python train.py --num_hidden_layers=18 --init="uniform" --schedule="wsd" --decay_fraction=0.934 --max_seq_len=256
Each number is 500 + 25 x the weight over its row's rms, rounded and kept within 0 to 999. Layers, rows and columns count from 0. Numbers have three digits each. The size before them is the row's rms in percent of the matrix's.

# down: layer 9 MLP down (transposed), 704x256, rms 0.156, rows 196-202, columns 0-127
# gate: layer 9 MLP gate, 704x256, rms 0.234, rows 197-203, columns 0-127
# up: layer 9 MLP up, 704x256, rms 0.232, rows 197-203, columns 0-127
down196 097:499503480529478487458548479519476486482545511566459482507496497539510527547489532506497538530484521506487482484498492489497475489492464473496535448485531510488490502471502473459506495528525494551515497491460483508477494500484510500541487466510528476505476489478486518502529398473525503459488510437478563505514528487521484436483481508466510535521521483540521520497500490477504482494500
gate197 098:510508529470492500549485448479493472498531514530486498510496489512503511466506523514480529481492520455484489543525541472529498514485477535459513501505545506508494461450501479473520444528471491493519503470505510575503481475499540466515508496517501468491494468517522518475525488489491462512508477461530521465449488482548534521516513527495500488542477508470498510545451497508496552498517
up197 102:454499512519526441521486468512536476498504518479516467470464529473491489496489493462488483515497533525518495492516509504500510518515491502421480489460490524483499507466484456527534493525496523513484489454527491534518523490491508514518482514527461519494517499496507506512494515489528438493506509565508565530481479486500473501557508516494496538495480517432489517477477524499505546527481
down197 104:487507533521531533506476481471454504519507506479495542496480519505501518451473492474509509498499493524452466498519483528474507529544514498436524506470420530482480536528525511483489451495485469482506497474505488511554532495505528539502501498508544516485484475503498522481490527478506528488476484518470504526490502541502486516487533521508517451523511451487518518489506499486567493518511
gate198 100:491465445472512466472521451505497508489490498513530538506482553546543470470493510479498513503499487504525489539492467536491511485489519474530505493481522552488538512506562513464479508483516493531493455522464517531531483449497517522463467491479474515491496495528475487499493537519508518519538436469514465511507471510533482494479483494483481514537529536505541486481500540468504493521518
up198 099:502469471499497481522508476468481474460493501514514480517473493459504516514528479530458495492515534487471521462564495524521504513466475481507473474512531495523476478475545510469535512521499571469509501502532491539499512507513484524558450513536526523529462493490504541489466531472551506487482467469489477475455524503497523490512497504484527506513516520441505521521515521511496503512485
down198 100:497534543476505493521434515431517483477542524489496522439478497498500516516490497503513463512462505514446475487534475460519496527492482513511461496468481511505529500496465516473531491510527543468519478502483512520511490474512476485473498511455452491506481470564479482495474553452505499506535497451547513495528472454480456481481512535524480482473509471518537507517506513538496512533545
gate199 101:521499469544494475491522500510518473545512473463482463515526515510498501488507530506508475507536479499531469509551485504486558492496551486494492507461500500483508505479536498512479510515507491508446555532473463497450546518534512495451530513518520521471469507482531515470512490439488478522473512482483525504524491511445499520467521466501567532519484479506506508499507579523484524490467
up199 105:472545513483463493513505497503464484513492482469480489545459519516457510467464486493485477513523531514499501466557477503496505475535502468505461508487527523554524535474487477495527530525484490510503479477517506504490515542481484546470490524468524494438481495497485517516508523525479617496511499508480488483491512485505549515508493489509511550462508529496527535482495506513473492528510
down199 105:500479490487466507490472497505432466485476498503489458508490495532488532454511501511486489497501518490483479549480487516501485482535491491520476511499501529523545507493472481462517491524492479536522453492525528509555531519470531482509493505500532538469529500493512547514526542473501484524450528481495456485485501478521520514517493525507474527510509531500487527486548530544540521497529
gate200 092:509488477512445496467510514485493497487517495500468491554500498512500513523491506548441516487502484494530446532493487540492475530486491487483515519503513520542520500556477508515537473534498488499491476454505508450523544476506458502474512514506495506576510491468490562502478530551488498467503519534466483550539492517473485477501489515493490493494501495481526465497531473529518504501538
up200 094:504543471519512497494552457476488461487492485520500489503451485482546509511508457498501428478492526501534460520493483487525529505526484508470487466507473485487506482518490469512504512515494528510479446501474457488525567533490507497478513492482524511504512527473516520440507479473482477501522530530508522504528493502497542527492481506509492472500501483488510436495462514508456493533532
down200 095:480509554522504458491507535534513534526525514475499503483479504538475479498516519491474514539472489525515522495519502491515513484518537489522471522481522515492502534507487507507455521521507471458516454519551523489482509494526471502506499524495504513493485531521495530504602481529469475520474470490496477509567522505505516501486534470481496468485491427493474546493486487523509485487523
gate201 097:484485483530488458515488528534539488525494488473506469514476475500496536451459479496528507488514449520497480483522499470508487523534465488500502503507514495558486476475486547483563473502511508509480489480501464529496490513513485460490536522474535506448514529538528459521519474521503476487498478543490522496533493490472497529557502487544523506510516505471513484516459498515504487479499
up201 100:487454511511442491458529489554532541532524473503454477521454518452529491427458491504493520516497481530477497549494500507511495473490508499493509495518532489478478492516487479494526574505491512477503474533508511460477463432502493487516502554546509462514524509469496494485493551527502467491532484465535497520479492503516494490524487512508511499467525530469494494484527480518473508531501
down201 102:507510475499505499500516500497526517482505478529502534489527513501475482547478518506496503482470535497533541463466492497484529508540486561531496492449498475481464462519526486497489546523493494464534527474498508471498498432477453546535524497497496501501509533470485501471471523501526490538485474509480541527496470484506505521506488502470449506490465483495490538471487489515500474530501
gate202 102:475533517458491509495485479534507506499509522522475476471493479494479486508475469516504528542482476507536498506483489496499512515471487536472483516472517543496532486485496509520485479450521504474500498533450493511493508555480421531512482521493533499464504472508525496527489511543486473484506524528482494432501506497473516490521476520501492493466507538476513471482561485464510533523534
up202 098:541530487518506485485558537475466493464509520514504493472547532489458495520513553458508515515549525480524511524503462501490500507509498507493517497511495521509492467496474490531501547503502513493519512480472502439481511534520530422507479489507465476470500482490468446498475586461494516516525510499530524479523535499491471478494520523491533482494486541507521509510481480513492510458529
down202 103:463516494496490522615500526438518511530520474511489496521476506499545533520526520451514507475499463481470518536508522494485505474498500490484503454475536560528482506510513482468509494461488488524509510530528502499491473526570541511488494481518453457502540481463517498520533498485523500478442448490511561506473484488479489490517483496476497511518518509500500488474513466511510491483479
gate203 097:471486489522475533521480486531478519504519507493527505506490477511492473490518518515471534545497458473531512499536524453478469486542503458516484489492512531504476477479492536509501532480497521530518526473494508515501508542497470508492499485487470514453516518480459489484482515436535493486486527468510492507519488453537503542503484530491525477497510479494529539473499551486475500476454
up203 094:520477517499487474496524537462496549524481471523494514465483532506515500531476496457549499451523536456479456463515492504494495489468513516472485483494497495488530503501538465479478520491516489476471481475536487458464480484500516482494492493513523494515496515444502514511509469531454521534490488513481500499457503548463461491486522494499500542501486470459506495484525509486489488501535